{
  "norm": "rmsnorm",
  "norm_eps": 1e-05,
  "rope_fraction": 1.0,
  "beta1": 0.95,
  "lr_head": 0.0183,
  "decay_shape": "linear"
}
Each number is 500 + 25 x the weight over its row's rms, rounded and kept within 0 to 999. Layers, rows and columns count from 0. Numbers have three digits each. The size before them is the row's rms in percent of the matrix's.

# k: layer 7 attention key, 448x448, rms 0.0197, rows 59-63, columns 336-447
# q: layer 7 attention query, 448x448, rms 0.0206, rows 60-63, columns 336-447
# v: layer 7 attention value, 448x448, rms 0.0176, rows 0-55, columns 336-447
# o: layer 7 attention output (transposed), 448x448, rms 0.0173, rows 0-54, columns 336-447
k59 091:474504479482472512583490542501482496493490511514481471508549499540471484503487477515507520527477533479525515498479429483504506445523503503496524473524495528462522483504514485553479506500526461506479483524483518495513482522527468480496490490498559493515516476504479461516509490530509491484497499449500506515489522468465523480540536511518
q60 104:530533484553507500510505486465553491533529533512472489494518551498514511488449498470533472498486531471524471501567485511536498502496499505478519495494534539498529515512485522529460487477494481488486476508484537538525486488528494437485518528528520516497467514507488552486490533499480421515483457483525514499478486533462530532485492479483
k60 106:502499502472532482522508507492516501513531495497516474492508486503514500506491478509514499533552460509517488499516482513527500512500480480508541524514449535492511489550507512515515480490486513423472552494477517486500481482478485441505528497484521492513503467502499515547518540470485545551506512518491509492458521527459501529531459500526
q61 088:519508520533566519492493484497524486503488471505435543494521521455473486483505467490499462505507524490533515513544498523553486495480475476510518496482501497514484526463476504509466483519506484457531473495449469533505470504508535504474522536517508471457492505498515533522503510490505477500522489486567506502534483501487502542537496479472
k61 091:506466515482504506536525458473526516485493500519474540536511507507505529482482486515537484519512532460542504458475494503537497534497493482508510542504501527489470488518498488515493491539489486475479521512539483494479466526485456412523455481500543500425462441540505525506514448461492511513472463474501471500494507536495488484517468542499
q62 106:510518523528507471486516535486504459495493491528534490517544522514520473507465486544467476478495504502514447538519518522475494484509497498517522514489513512513459533476480517512539477470535499505506481522525492491497468481496492473528471524524484477483499475500539526460530530478508473528476500545518485508480478506506518501491490489521
k62 103:546532518481519493463560475487483459543459497502498530525481484498547457484516526532479500511497475558487487576515534550454513488481510497497519503508483519519480494504496520490478478527508559483492500506520511513545465508492521499509529517526485465493527496503539532488510534502515503539481533494491461461505455534489509513502501476495
q63 092:419503515510421495448531473497446493530500485559516530476501494547504532512506507483504517486468458510514515511481510495488477502478522506506518475463515525498501566525480522559475497503542484518443507479500468490493498513509503506501499489483472506493497530511442486461524488524472510470456500485465508473521504510486539502466479511497
k63 092:508469438499485504468502498533485533517515492515511511443519502522500525527456520469552507522491408492471528504459516525471495510499521519480481498502542487527532509479460516502511514501532481540478521483465496456495532489495522579486528477501470524555498518483502513513515515500444487462471507540500512461531522488491481519471474550495
v0 076:524505461497472509469483474483499519532485527514490466478449502502488512497541517493482483515510501498544511517505513510518500507506479467504492522467509425508472488498500467481496534461501511482487529512486515511478517497500527515458494467483515455512489508503500501503474515529485479534488486478496486466516482504517448504489487481566
o0 099:498456490521514515493520529503550503509488495507497515477511502507486466518522495483511490491464472501528501504496482507516475507459537522474501623507532524483553461515518536531484503495501484448498484510504508514560482483524518492473501502485519494524540497499503515509512489479496518447489519510505489523511473493522551406534496525434
v1 090:446501528504509498498518491489498472500485508515533520489543520489464521509478513510538513467474481497491513501485485484477537511485456509482447528420510474509489520492529517515495490505510521507505511488500491551503476530490521519517526504492499543520493524504498522494486541504524500517560480496477549490507500515522528476551499502535
o1 101:580505524466521458481470461486483484524501525502470492509523484517516509465498472472467497538545542469519490532519539490528514512484510528542536516547448518489501505501474484495485471505470511522521506502464504474495524486454533488519447512524497461491504482469500474528464480473479490512475489516519460503488476468497477459504503481512
v2 091:523515497488548483462527514477509516458480442500494481585448501511494506503541493502477469508512443510491446471481527513475505512481547494498547499504518499485482525477492481474494513511474495515526468525477463530425537478512509451478524481539484504521525506499487477545515460481496480507474531494488465513468511538566513470486467496500
o2 095:491466514479450496543497513476463535503477515514514527454483491490537484546474524519556519496468485505483497506505508515513500480495492473495475536504538504509531465492453502508509522471527474528451505461544513473533466517499485534503485474478484476507502522486551509463497506520548498469485496478503524488475475473489503505492524516468
v3 090:492561480551546472499481445508500503495491502509514446514498521472471520480477521488541539533514516494507454524501486484494544470487527491498521527494497522520444480522563499494535474527485551464450498496505537482539483513497511513469506505512494441496481482509523543479487468517517511522527523522503494504507490513472473532520475502519
o3 089:502513520480519536495503509517523506490542532478479517504494508521527495523509497474485491472522502509477555485484478526519488470501492548507517573532497480483539514495485480511492483511478478542509485517496507523491492503487507483520490483513509492498481489504453533523485500502479491472466498504503505464474496544503503425485469484500
v4 082:512447489501521543516516472507484468484495500496507512471523519484511532491479489523516469498497507528486492468483491499505494528503485541493533521500454509494494477489465477529480469505523480519485519498478461541527509499509489523525519494530513526491538524520534509512524586497511504503508470480504526496519524496482538469535471510478
o4 094:528514511469466476491499477513443491488454491491513522508493498479487500493511501523480531510509543490492483507550532472479520532541510467528480425460515479554489513464500540461526512521505505474535496518496506447462484533478509478533510487482492514479484503464476445501488458495492495516522518482508513500477528507514447566484526487575
v5 087:453500515500506559451549526468505471472477495486477539481560495507497470499535470517530514512481478518503540481489505508548443496519506483486478505535489445484538519530508537504561509480504486484505495489501548493559503504523501523516480512491465459493489463496460513492487487516500517436457528492517505483504525526480494498492527505524
o5 093:504472475539505545512462472512499535551492474507509470499513498493509476535496497499496506526509484508497514503502472508484479495458492482500521575506522538500485493513541474477482504479538490516478510479541481487517501540494479489451559498512525547483493527513549505523523529503495466511534478509492548581540477454507481417509513530512
v6 091:524481490487480519501538506532503506513480548504518518490515486495488489538470494456504506511465514505500491494468510494510539550498522475502532493434549496458523451503492468467451526514502533510524522521516477602500509494514506516507483470479505493510565532509523432507489568504485508493426535466505507505512452461521503468445480509460
o6 096:468478501531497506496507494525497480443456512484487503493476502490462495449529511537512486528483515501508467493474469489470472513496497515460497535494522511514509524471476548502514503503507508497520483519480513451473503506502496491486524469497506530507510501459479521487536496464512480512557508473535502512462518552514498505494512510488
v7 086:498504467439474517508495421509510527557484515495486501501491524531438547506495513473545513540487486504511508473469522508501510481458471493523534502488491499501465476530533489475518501510446532482508486491518493521505499541499507512486507460489494555439526548530541502489495539500509536510518476468506470512524525490509508462484462487480
o7 096:510507512572520489483513550487429451524485502485505518475504475477558483490509517499473525485505537478480478529526533483477470535520513532517498567517524499507520503505490528517523457527492505527544498491518507458471514496445524498548449476502539492501508487458467481508490482487480466495501536461503477499477496500544517463536528518504
v8 083:466469544534518490490494514493474522488513489497502425474509469521541495461486497480527480485506506507511490448545483491521478518529475521483507504567463508452550520495474536503530488482507487518550493474490528530516505469517513493482460544523446501532490486511477447472504549473506477478483482512486488489494528496472526502458489481507
o8 095:493504523495477505520497476499496538466530479505521506533518556456514535526497520534505531517493502504500497491529482528496563518498519461495493378459531498532488502481535485488464516481494492480474499510511483498502473533496464509495560512528499529485484490491539537510551473514530509482514487497492538519530495486475475587486537529519
v9 089:522538523511534483483508536478479550503508489495459498531548549458519536487507498482524516520512538525519485524528501532508526444485505473537550439480496532511471495527492440491527502519509523501501474484507524505515474527501519510458505450481478458477486496481493546519523467490513486493476518508560552496511510522487477506477515478516
o9 081:498523489524496496504487501482509467485520528505492490480479472539470476536523490474496494514505486512496545485493515511503491493489495513461494631552514489478521498521501533519491497509493486521478469487519490505517513490496514475509466491493504487490486485519477454505492494498441490495497504500491507488475505495511495371490499507478
v10 076:514485512541517510507520490510510513473514484499513483473501498493500461468465497530486497504489502512507485495516501526499504482505492511505510447560475570486518494502495535567491475505524433503478559490502469511552489522491477493532518549486517521525528528503482528482531479480513528489485492509496502491493514533499518502490527499479
o10 095:487526492449492471495472503510484460521529492505514488531490552527512543502530475495484497477526489488484503490511521489460547508540485471512491347462468484517501494495499471462492516491471540502501488516466536487491519501488490527501494537483500489474478474495520480499503508532497508538513487498511521527493531485500476619496488484533
v11 081:507502476501489467472489476539520482531512460506475473495496510488472539531457508453468492468494477510486466540510512484526529509485506515527544479534436554519532533496490478522513479526471517532468499507500478534503498475471509465519525481491561490500524506511537546477487519478510499481554525531501497512496498506505515459544416496436
o11 088:465522526483501503525512493526470523485504507497504530528486506516497523474496499544508459494502542521508519519466476487507461458526487526507454510465512493509479509466537490475474504498486486523514470526495514504444534502510491497529479501524486517496483502498461478509490478508511516523483494506483513499458537554504467470469509477541
v12 086:531512511474465463532462474491514537487519483472494530524504522507486520529475540518485475461483493509485506518523516497508457459520489522522550498561429597481518510496490510520465485544455447521489493558495478490478516474454474448499472538473528510484502537510488483483537486484511510517527497497506493504501536448504500484555454495466
o12 097:448494504470518465504503555485467429519523484535522485538488511509512525467470512515486505479503514509480484494507505506456517491547484495497459472471521511527454531521515506513531497482496544473500524463483521494470504505483480520539469513517496490523481433491513493490439475518520526506484495510467449479508505533484510528499515493552
v13 087:493500481513523524495540493494497489550468514515466469499521459496508490483519490467529515514512482492524505511511500519507486470477505481481499508521518460478482509519498528496599510474500520444487468483525561464542474527517517531495477498511463466435494488519496535488510504493499499458456446531500470503512514519471481483451541485506
o13 097:497523471565487528479488506481502542509498524486495501485511508478527496532518509495465537506496460505503492501514498511487485506489489500506535569523520494463496459519552465490499483509507490536506505500527452534509496499512515486497532508502518513494509506500492500528536498508460489487519531482499552514511532456515528424509490540476
v14 088:462521521478536498501507486482469465487492493521495532473494491451525442466495484520506489502504506496506499486542514502487543539472503493514481461481488485533540489476507537508497490518524499498462519460526503487533473486540514490487523530513517496513511437494515541518505479521508490479513515509522530476496501511490521527498544529499
o14 094:537532492517490524504461472519543555525535506501504449504526482515479479527518506508501511491519516479475559543453510490519544461500507509505504443514480497484479492491496480489492499511479465530493498499528476495509512549489502512472496539528496492459486513543496479498486488499504464523491484487502499546526469483499440516510475502523
v15 085:494516511475489562493493526489491508465491527503530509480488455530527464531490460514449497501484465517509521477448486508460521528511564497482498549483562466537486485489501497505439505505505511491534516474498494521510492474506460524461490502519489532521557471497489500519483552533485497519445529508463544495513439424553499475461556515472
o15 084:502463463496517455485512482511550476546482475503491499492501504481480472480490488480522499550526491481502470528511523497544511498485460505498545463514493499469492502507459500512511518488539485508505501494495471486500502518510486537481528518504519518503495533476488513491499473483537477540507482492525484547519471493495463549526473541500
v16 085:490469512476495521527474528501514495491488473508476573502524528498520495517499492532510459467492517505468562526482548483539452521512515518490513495538492499509524501497451502510490513503482475505527466543497455507521472505488504481539515528511514528496523462497517465475515516483493475548487473486514514509484513467515528495511504501506
o16 096:513499511477474478542522481489465469518478476522516494492492496497468494469493475517505530550503513503510457505527501480471505515539488497506450496487498505496466514523523520495535479498503521496476541473497500458459511517505495520531499492509482536487519503513502427507487496509489514539540511494491497509504527494484484495486524479539
v17 094:521529486507507481498517487470471560502505526471526472512498526513517476500492507525506485503505522487517489500487454496488497502533491514504532534545476515515442470496532495502474469487495484489505520507512492483458505495485473491498445503499472480507507556508502477492555498482503515546525487495522493515489541482478497533500491502529
o17 103:525463499473506489505507512504501453489493503507517505514498530497522537471489500504502554463499477495474479474529524522478548500552487499499488404473509484520515539491457514495539481518490517490504498515479499494544469511484480513556512494486520502498486442482507520495475502518488505450488503492487518476509471542475514597491516479511
v18 085:527544506521496488504509517501479541482516486488500454504521471447508484463474512536508536509490511516492476498519523501514525439503521506501548475532469561493477506525507536533495469492500458519490507502498488506509481481484468510470539522477478481505488491507469520486526468471491528489496521519506494503495552524471509544513516482514
o18 096:465516473480523486499471497483502458499531524500508506534494533555495546531536503444494514485536478508499504464517496499453524497544474480479475408501485481519513488515502463474498505501463525531480487482481511491502509517487496525520464504494481513494480479511510502491497493556516512510505486515488513496503508518495455570483478507515
v19 088:546512482488508479513479483516474470548458487523520458455508473537496475462489483532524501487503496479497509486472490479475487499516482516462495566495497496502512522486491502490531488521500454530497505514489502503491541482507447506528490527502503574486520532498546499490477567491537536499522484503482504504529496483464507491469507523490
o19 086:495508491499506492465490498498492496500504522491495499517522521457519516500495508498477525475490503502513487505531522510516531518510496462534503340489484492530478497495501506474504503502503525490542502503494505497520487516495516506514511511498500482492504497485504489502513463508498500496496493509505502495519525482508490626511526494529
v20 097:520531490492523449500512517505493508509539486473506494496497516485477553514469510493506508530486558518486502535507484494480535470499487494538548461472483532494496480491488485477460517511481519514478498534492484527512481535480540460502544478489515485479441500493516512507526478503493496549516501470519555492484539555496473522563472499529
o20 091:487520518500502531513505485506486471445494535508480503494480491519484497461532498475470491460498514504508526476480478490478478524494531503475455506492516472545534504491469558520524465532467514446485500504494519481485528453491523484530461448488500465498534462524485452489484505491485514468514504502484482475457495522517498512482514455501
v21 080:533555477509481478464485531474524472538539514500476496494510551450513485498517516502490497503517510490523494536517478496506511507523513518500522487539490518474511481498512467531529499499506440501487511512478513531475501479497497479499489524485522469499551509510526534503556489473503493515479554522525505509501547513445492554512482486504
o21 090:499534484527513524489493487512496509466489529515520495515516493522458553505515503503491520481473454516514507448489511502482497463532496480478474431455472509535537500486481484488490512499489520515458474517473549489544504529492492503518531485480478498510479488535488524515490506536487507467527493524485524500510514541514482545488499493511
v22 097:469476447474487458470521499495517464548491528513487480482494537489481481476511510496533466515521487512505436468535494512540480491479484497519514475532494483500472486500526512480515499483479505509508523493539490544476501516535506454523472499503500521482526546497521499531498483450486513513451463507507445515500519583475491476521450498487
o22 095:504494527522495548513497523497460542475485479508532504497509507517541560550508507513518520453456487489476525465480506496454525495540499508471499525415519499531543479484469521480495504512493515515481485511495538488514522501476482535510534472485487456500488460474543511503527521542481486470559555485506545474472484494530493491518565485511
v23 096:506466519549504525496537509518496567469497516498508448514463480549544488478487491491476474492546503508503475448511494531522514535532520502496503481549526511471498490490478527506474500480507506467523517445520447524498486492534498530475478474506457474525514486484506462482492529483497439491454463494471472494503477483499514509439526476480
o23 100:490476506471470514519495508530533505474499490493528531502492522464494522514501505551524513545496509488470485512509496511484562502512494471492505404467507477533482520448491491508503521492528503515497499527519478484477498525510477499506546520497511543488481503470485552497549508510535487502514513478519521530502490502466481585493486536497
v24 077:485513495514512480543509490539476486462528453480509512500532536532496452523436494523439441474518511510493498516499484469497521456519517529500527514568456548507510536481493512524501469539491470499452486514494494459503511479478488494513504518514519525488508515500517543506490539501516520524552488522493509531500504452492540474536469495441
o24 094:490511498465511477484484482500471506532504505514510501533477499485511564461483487501500501506531510493499498504504524503498524497541474500524486381464484471518442497471505479470497512506494508489521499510497481517463521514484496508544502497508489504475467460497475486502477470513513496509489496489494487499496538535455455577487530488589
v25 097:502525519511481513476512499529467486504519501503501546476532474466508518541464517479555524479477499481497543507517531498491483479477532507475485505473477485464492541497483487551473520498526460477498486498495474538480476508494472508473491475479484483514502485482452514498503491489500501462474471514496528506524496508510498440480499502468
o25 107:497497519502526455501482504492528475508508500530488495533503526512495523479497477470491493558523507508520485512511492512516504492521487492492527614558487522495494510519539498484500488472495515516515498496477493498491524501485509509498475526517500505503466500471511473515489488502481511568494491520495472505496494483507486355487499531503
v26 082:461501520534506509478505505489466521488487514528531485502479489488532491541504500514463464494474475480507481481519506500490491537479491491483468485426530499520532523466504524486471515477529517528526478511480485563485527479521453528468507505545494507530539471494496456542487450460513490494462559506492496487535431474529506490472551505510
o26 086:513465503493480448504502468494589517489526477507463518498506509505464494493507487489528479522506476484534524516510526530553534468489529499464501480511463547487496466482501486502486514473467480489472498510485492490530505499507518522466489529527495511513488514491506568481498503507525529497485450494512473525492489524494493518488457504461
v27 093:509467496527520488469527584533474469502510500522507541503515476444521477511498527480505471519498501510504488525498527491477510502522502501484481487416497457494540495497490520570487515498539489511497479528489434526467509464509472502478491463526520518555495457499538490513494461513508500505471538531487524471491480544505509537495523495483
o27 100:500525527506483470529496468497516536459469541489500507504495531503470516481515508532516502505482482500506507486478468499511527487520492480480486428508467504497522513489486455438509524482469519510497492523456518493538512502533499524498541503480436480506519557504492514464541535516502530505539482515520520511461492515470476526460476470509
v28 085:505503478458429484524443473482488483503520488492509580516497539516494489548525509502486526470507462486490517536489502463514448479527530516530489507535495518470498497493512465472457503520484514498489471516494494469489535485479518481487502528491497514482500497508495467525536493526493490483519486493497482514490507455527511456505500514435
o28 091:503481495518519476506516532505515506523497473542516446513498482482495484448459485477507490547485501507488480494461499530484452492518490521518514592507519522486461510521497501507492510489526477515512551453524510509454493520518495524487477502478501509534500536502499502489474504505515500548469490513503459496562500504488523451493481506486
v29 086:539502492573540478486527532493482504508469509520495474514500466486546484462505510464528473520501501486521464498513510513460529505489535474486499464461561504484572511500505483515531492510518527518533460530530470513478481519531500528460495489502468485491501475488509510513479474496498502473466537514499499485496464511493489514436519494488
o29 095:477529516531465502515496495514529511476514523488468513494487506507478483547503497525517494506491474516504518513464457539511513492477500512491509458564473487488479500499478495500486500500464488538481491495490513506521512495511499493481502511510490497514507519536466546467550509496492472508478479475505495475463513500478505542492491532477
v30 085:541532484505449486468459474493482520495520487476506480483496520485468557512457535471479508496485531498515520555518528514514497461468558488538558509507459522547472512506523493535493485480477467509451540497493511489515481521461550469448490512498525467470519501512466555507490519476477535520497504505522515525523506474453481477518478496484
o30 090:449502477512540488508512541490540474521498505500473508512477513528497479514501486474492483497518481527506507514468485481503438473501498550459486630507547494474502499535519504497505499512496510450532491516499504525497517486512497507521470507509529489500481485494508473500452459498495491529475512512490492489480485516535495377514517510480
v31 091:504481483572518476480496500501487524394506494478500491510514491466488518470466500499506491524516485490521452502504492493482497518530473487534519454504444535441547502522508458578477475490561508532536531495498478480540516523481518489477531472483449445543497549477458501460494453490481479462510533520492496464486520537506500522513471507498
o31 097:489520511481466504538492528506491477518564481484508492528474539534532492526502525516511488463494523499434540481474463543462500533479508486515482498551540487536512508473460510476469505486479495477494484493501529502459501487487456504499473527471503543505466455497532519495525552513519491532459451481501500490498471486501509514493501496510
v32 088:480484531510485500512485530482510533487523466490453477500477510504476494524515475483474538472492513505509511513517512488552485461496535481534518476550522509486484521511536496492502519526484508512470490497487547478512478485485525488521499495500503440491513465501478537507497500493507483467483474458485496538476477500541502453498505481452
o32 089:456494498494497497483498482494502557502505521522509491493508475495514501516511517472536493541511488508514505505480499495495485519465480541478508649475520512478486463505538468491465522482491462486495494497518486535482501519526531472459487496502501518503493541512475476527492486508523518486526505524513504519533499496480515365515482500489
v33 081:545493501551498486496524491532482488558509477490501462472520527494509519453476469505531481464525537533486512512532496474498479495521501537477527510566464516465523509485470521524518468499506466479480509509490476511507520477498484498492507512498469495466499500480510524524538565473498513468508471503495509502467547530443531469515506489495
o33 104:503516478482497515494481486494457506488497524503520510535512529487505534519517489495467541512496492493497459485522516512445529519526490468511488379479495475541474490489524489456495515517498512501529476498494518481487472521496497511561511517476471530484482491497509463498508488528495499515525514500503525474509540482490462595469532479546
v34 089:503531519497490466491514558500506487515490546535521498543523472489529483482498514515520520468505511475491518518491479495458563515476503512490469501452469486537525484500510565490503494549463495474536480470524491510473494506515505492456537511527478565511464459494540525507496470507512472490480489524501542465487493523477512548508556506501
o34 102:513556502531530509503464449494515518483517521493490475478521493489509486508501504504473511508510489477479492485487524519523531476492489467523522379551455499462480539500440467508510495514517513568475500496478487495543507491501497526542503523512475454484508538555501514493509524501497477510489504513510488486500491462490477581471489477499
v35 083:509497521452503523493518505481517520544485503492493503535485505489454511469556536473522476540484519507503515484522530525459505493496496489519445482469508464528478452512496494436523506520473533483485446484506450456500501527483560482539492477490506519470498459516493513544493454532507490466540497492504491515507488521488485498515480508554
o35 097:514484470530507523507467524491498515483459528479515502471528472510495450536505500515483486474473510512483519520470476463511485489451510515472517624487517514485507526510530508529516509513528468492494540519523518525508481460514519476468492496521506447514536525539535465483467535492478497500508516532514512483477468506505537401520489484469
v36 081:508515498466503483524482494491504495489487507478512567537536570507502483522484489531515502464500500515475485481466489466496492493525530516483525490524517565469497495488492475512471487533472473488535466509495465502519509483472492483503488518505510516482506568485507474546532486493519484458535518502505478538463541502522520482552489520474
o36 094:513499527477490500512494496511455457487506493506516472532495453501507526459466486494485502516504508499474486478506533529453512485556470477528484413494477497548498541476465534497521492498531526546478520473493529456452521525466468521542489494473486505504450474480473483489480506529498500556493495476488496469499506512484486575478492475551
v37 099:507497522532527495505477531474498504454497511503514486559495504499537460518514505525454480472509507485488481533503464490489488506522535524465489501513493513496559508510490516562514481497520478484517476506467486452468515462494465511456499518522495486535502453507522506510498442488490485480517517510494484502472497495496523564508546511487
o37 105:504506504478473478511516478475511501522519485504503502501503510491479500503458506530539501503509452501478492498489517524502536454515468474523500412537457500464474525500485451487495520458518493546460512486495506528530474502538473503499525512499456536499464535542489533474507515526530518511459475512491504477533491505441491564479474472509
v38 085:491458487508515505476576508516499446501455518520502525499526465512518518500525482487557473512498480494504508494485522495484466554500485490460473490453499417491582534502486483512543525515534508500500472510511483496501516512529513527529492473514504506462494500495512486493475498486486502459459508479498501471530477525507508489450505508509
o38 089:514512509574467527531483502498478521504476490464473513482498525469511468508506498543478489477441492504528507508500482515517488496487521445509511500518525516485480483498544536461522477483518481468514512506504502508536516480521506470467541518504526514492532527485529488502563514500477496525512476487501534532458538444518505491499557510490
v39 097:502502489521505525463516537517508500455529515497492511504512509452510549533482500479479473529507490528505488542484529515457485547489481495485488478435449443505564506497480477562471514482557543487459496516486459537498517475489471511490530468512547484539557496485493513499477430491498487500465595496503557502527462513512501504505487509463
o39 099:511481475478471465534515471488482508498443513493506532518481511530448464513509489516505490519488522487493483478476496454506495500512497503480477578508521515490471502474513480437523512496490476480518481529504525490507483502527508507506501526485465522506476543508507495484520547492500519523551472533530504506476513534509497416472475473502
v40 095:521478527470495514507498494493516516550495507494518511489450474511463505499537489517459498493488495495495507455487500495493469452551491507482479529512520545488492502485473501448495515515488511502525462514500481482505533481498477493542484532491519540482503490517495468517520508481482530463521505457485455519477528495523493472476520506519
o40 094:492485464468478497491492519491471457492493460485528511537508521514502500501488492498494501473484473502522480517498498508477497492486517444521498442474470513510523477503536508530512522479541503467506547488489538508480494494508498507468510490497498496514531516466539455484500506521507507538498489500488494522518522508506524572501488490480
v41 083:460525484504477522500483463497498478518509523501492466490498472476513487484508517475540541509510484461528475503553515537544481483486487477507509503495491473450468472513522502514503528462523503494466532516525561524546504542503482509461459528486494453471495486490472537486500469506494487485466495482508465500532533520448459531494507495536
o41 094:465506489545525515462501527496542523514523483518476502502510510529485506550495517490473498489490467526504531496494467514484504491462524525462506610510527541512535468514548493505496491485485495492486489490489494531526495490497505462455502518510503497514510498509514527526502487496484521468495512499489493510522474491552521385525475551474
v42 084:483545538452472468483504561476495564526517505513498482559485457459460465520506529479535509506483498485494504510495507509482484480525505467532499465429509548426533459527484454500497512492483471492511499511528477519493455530492495514499507493505489465495485469505457493546485417501477486458511518454498467468524513487522479517513550498498
o42 089:453499456550533534509490484509545458472519512523484474480495481542486523499521521492465459488500487514483520511485465482472483487479516512445501506543521529526498500496484527541507498477510509536460546479500512501508536468510486482437463504520497473520524511541483505476505524511514518511465504525515501503502484527498527523533450514453
v43 088:547530456501487486478500459518504497496505554502481534502513511515535487500487549492507533487477504481519498525494514502491472482504492520481490506526467498500461509551486525577494499496500475508498492533494495504476512496506456529460464463496512509498487514498526470428515490511489518503493465512518479489519513523453491560471462486496
o43 097:506518511561524452521483573487489451508508485499505500508480524470542519461507492515514506477495461508501484463517546523489531502558485479500493520540486511469516548536533485446523486514494545536523482477459496486524480483494492499563515530478484512529494502477517545524509501487465512499485522501477467451484523471504526469488542495511
v44 088:521527481488451492484478495507514475534472502495459532521509503494490502513515498508493510489528452500515497573478538500515514468472472511516539471490475540551518498520508462525566483541472532487459483486545543396445469477466530468497489506482542499459523510517522534484518528490511490519525524475504536521500516468478521468473492506475
o44 092:480547474529554528507508485510439526542471514520494496477487469534505494515468494497480520508485527488480469515488525490496431466551517499531513456511492487443459498504506499505494470502517496515522499529504488541539532517522500498525472464509518486481477541529454424519460481495451496507487515513489541523509516517528488535491516523491
v45 089:536513508521485489503518495476495536470510502491501492510542479532483555540478493485538532509480460519498499520476483509459474530485513490487540503493506557438514499519526458502510510497484524472523470509491497482488515537471514505464492504488486497483491529484466480496484500489475497443516504480485462512495530485516502452460483502478
o45 101:481471491512505485501494527496464472536477490508479512514477511501541472475491497473479505535522532497462451486500506522459479533502478504517540604547533486501467521498490517483514467487516509519533530488520526486486477475479489492510461488497532541513479483457503496506511520493501482538491488486507523491499509492507539428507512510495
v46 095:495423527475475506548480523540512488474509466478507516525488463536488465505498488478441454458497488498483501527477491483540515532542511498508492492496487513495537498521477513495482498534510496481508497497505469454528503492470521497528530538513516478496463481491505507507487510527478485466549492492478469483462482494534518479521523504459
o46 096:476489484484511505491506471532526534512528489501514478488497520491473504485494522556484472505492548517494508523448448510465492505475495482531485430485511502486487498477504499511484546493529496490502541497502505519461512479541497470478504497507484535491548531531484470467515522493559507549477503507526477509515520491464507572486465472494
v47 081:527513514498493496534498507528503444483472501506528522498568525484551522530459482534524497479502549510470508529474494473501518494522504534464504497541453529492512534488468522520501480528499484481495494514502482484506523501486472500526503516502507530472537465508525507517528499488500511469515516555514527506495517513443536484555492505496
o47 097:509526503478497492503505473495469472471492499497504511538500501492473516465493489499472501489513493500501497460522500505472507481545476453525478401480463469526459530493509486480530496507522525513498499495497489492470502511500484512558528502487463520491464515498473484495498515524500515547520488505486503485478550514495455573451497460558
v48 089:501501474510556518505541494455504540535483518515478517540507515510514455475523511492542480515504536511514498481472468513529512528489504497461512541499545484466468483519511516435513522479446529460534541490505500530519504543534535511482480513503475492483498520496522493476488534528493496496508482492524451517482504496512471516521502497525
o48 096:554460513508485521514512524483492460498504521511512505478518499495514498495494503521491548520509471485468488497520520536457519512509491531512488573526504488484546528493471530532526460516517487544493505495513508446495452481471498511533500482502498499497535427469507527505546504456482442474491527472501506466501491501477536439510506503492
v49 091:488470515500463516522477508492493492454531486491497503497519497501495589513499460524500552488501487485505509550520490492534539472489512504533467472494492467555474559489537489451467509547520528482467477496491508474498474462459475498499524487471489481503470480501498507524516488515504496507490517526480588517511485536530508444503506505506
o49 093:475533517517531485490526459516530545517498517497490493481494478500464439515516519432501483529499551524544522474486480495516464504464465490503535531535502511444500470523504488486455502505479484487501469478516470525491544506551567467515464522491516525499492568523487458501482511510525529493523476511495468501517521477503508472467493483487
v50 085:476485523492507512467511516493475513531505475491538469494485465479487529508511506451515497539436471498473501467543490521456477498496501478518488471441508489465492474500517506481490538465521509494506439489484453559506498531520491487450537479500456510533461454490457509568480422490484494440471506466489529493499490527525480497475535485489
o50 088:499509490546499470493477495495551529475498517490476490494495505505504474515517512486505514497531503511499516519475482507506521503450521512459507556545512527522531475502502501511502498499475480507511532492493512481508515500486520509458469517512516478498519547520531487462498540523531498534498476499523491510502441484526504457506458527437
v51 083:504519490496536494535483445495474525537471532500521478497497517494459497456500498489531542534478551493481471469510500504524541465508520482501475529522556507513426468521547488483528491508480496460487475499522560505538484509500519563511466533507465458470513498513501523489469532538523516511522484480493488503507504503478485512498494515535
o51 087:502512500522491535455482511502506471477528535472482484526526489489512497528527519473477492479514472506499533500493483509480500512465478555505541578517503467482544495492485505517498476526499487524496494500510491483486492511471503440497511478514533500490498461495461518524505481497456467463497529492504496469504523531503514432517472506495
v52 088:532478514495502502505536538552502502500507509493513537510515535485447556548488502497496525517482495511488510508437507529455505515549474499513493482468501495480500489505485456526458503534525529471453437511477452478491517491463521513517536449503515496493502536500514503511492471493502484475528546476475545508507493496539506466497493494495
o52 098:495491458468480473492474467479487480451437524464485502512479504493481475447510506497475463481492558495494492488514489449482480518498497473508502527481515487537500522464496527480535509499540489452552510519492518499492500479515534468504496473431509505491498538473463455497501556493513544527516482510537521512485514530489524505474454467488
v53 081:518506484520548473507497510509489474511482493509534516522553491485495495465499517499511469484504505480477468492496487474464518526488470521503494529480471511504521508507516500561512451527491501510562489496510464505500526505499509462487515492523521539527495525500564535487489520503537522532516505532496541489495493537484518552588472506487
o53 092:534529539485506487501501474493474505468510529481484521503512498494523531500471503551481509473521524492492514502511497510524518483519514485530483406518453478517497553489459482472493496488495516523495502530470515511491486490497479516562491500497458466496483474497502510480482487469491496470482489515500510467452488507468483536483507452544
v54 090:492472529514477509491506522522460527474499515488512471454490473537524536504466485515488532531490513511507492466498487499474468507546580497526507475500539506492497509489469461524446505471552512495493492491488510456492478476494501523499483482491471457517479490493469478470519540493496498491504511465512537478492498480511496485430508486478
o54 096:488490498490486489516492512505563480463508457485479500528475538474481483486492477483519466498500471516531534514469462489518471492484485484469497460521508487526504491509518529506498519502503475434525507507490469521516534516506483468460522500484549558487487546484486501503510483497511499533465480497485520537517496496482496561487507558473
v55 098:538518450471510525504502482502528491506496524496507518486515511498484447519504496508533499496477531513506508532462505469549470520508547501469533518551538491458504459500471496516512518498453468481508543555488540554497526491510501487515456504512522471497516500501515455495527544505475498545504483479507439533530522477490491529511482498537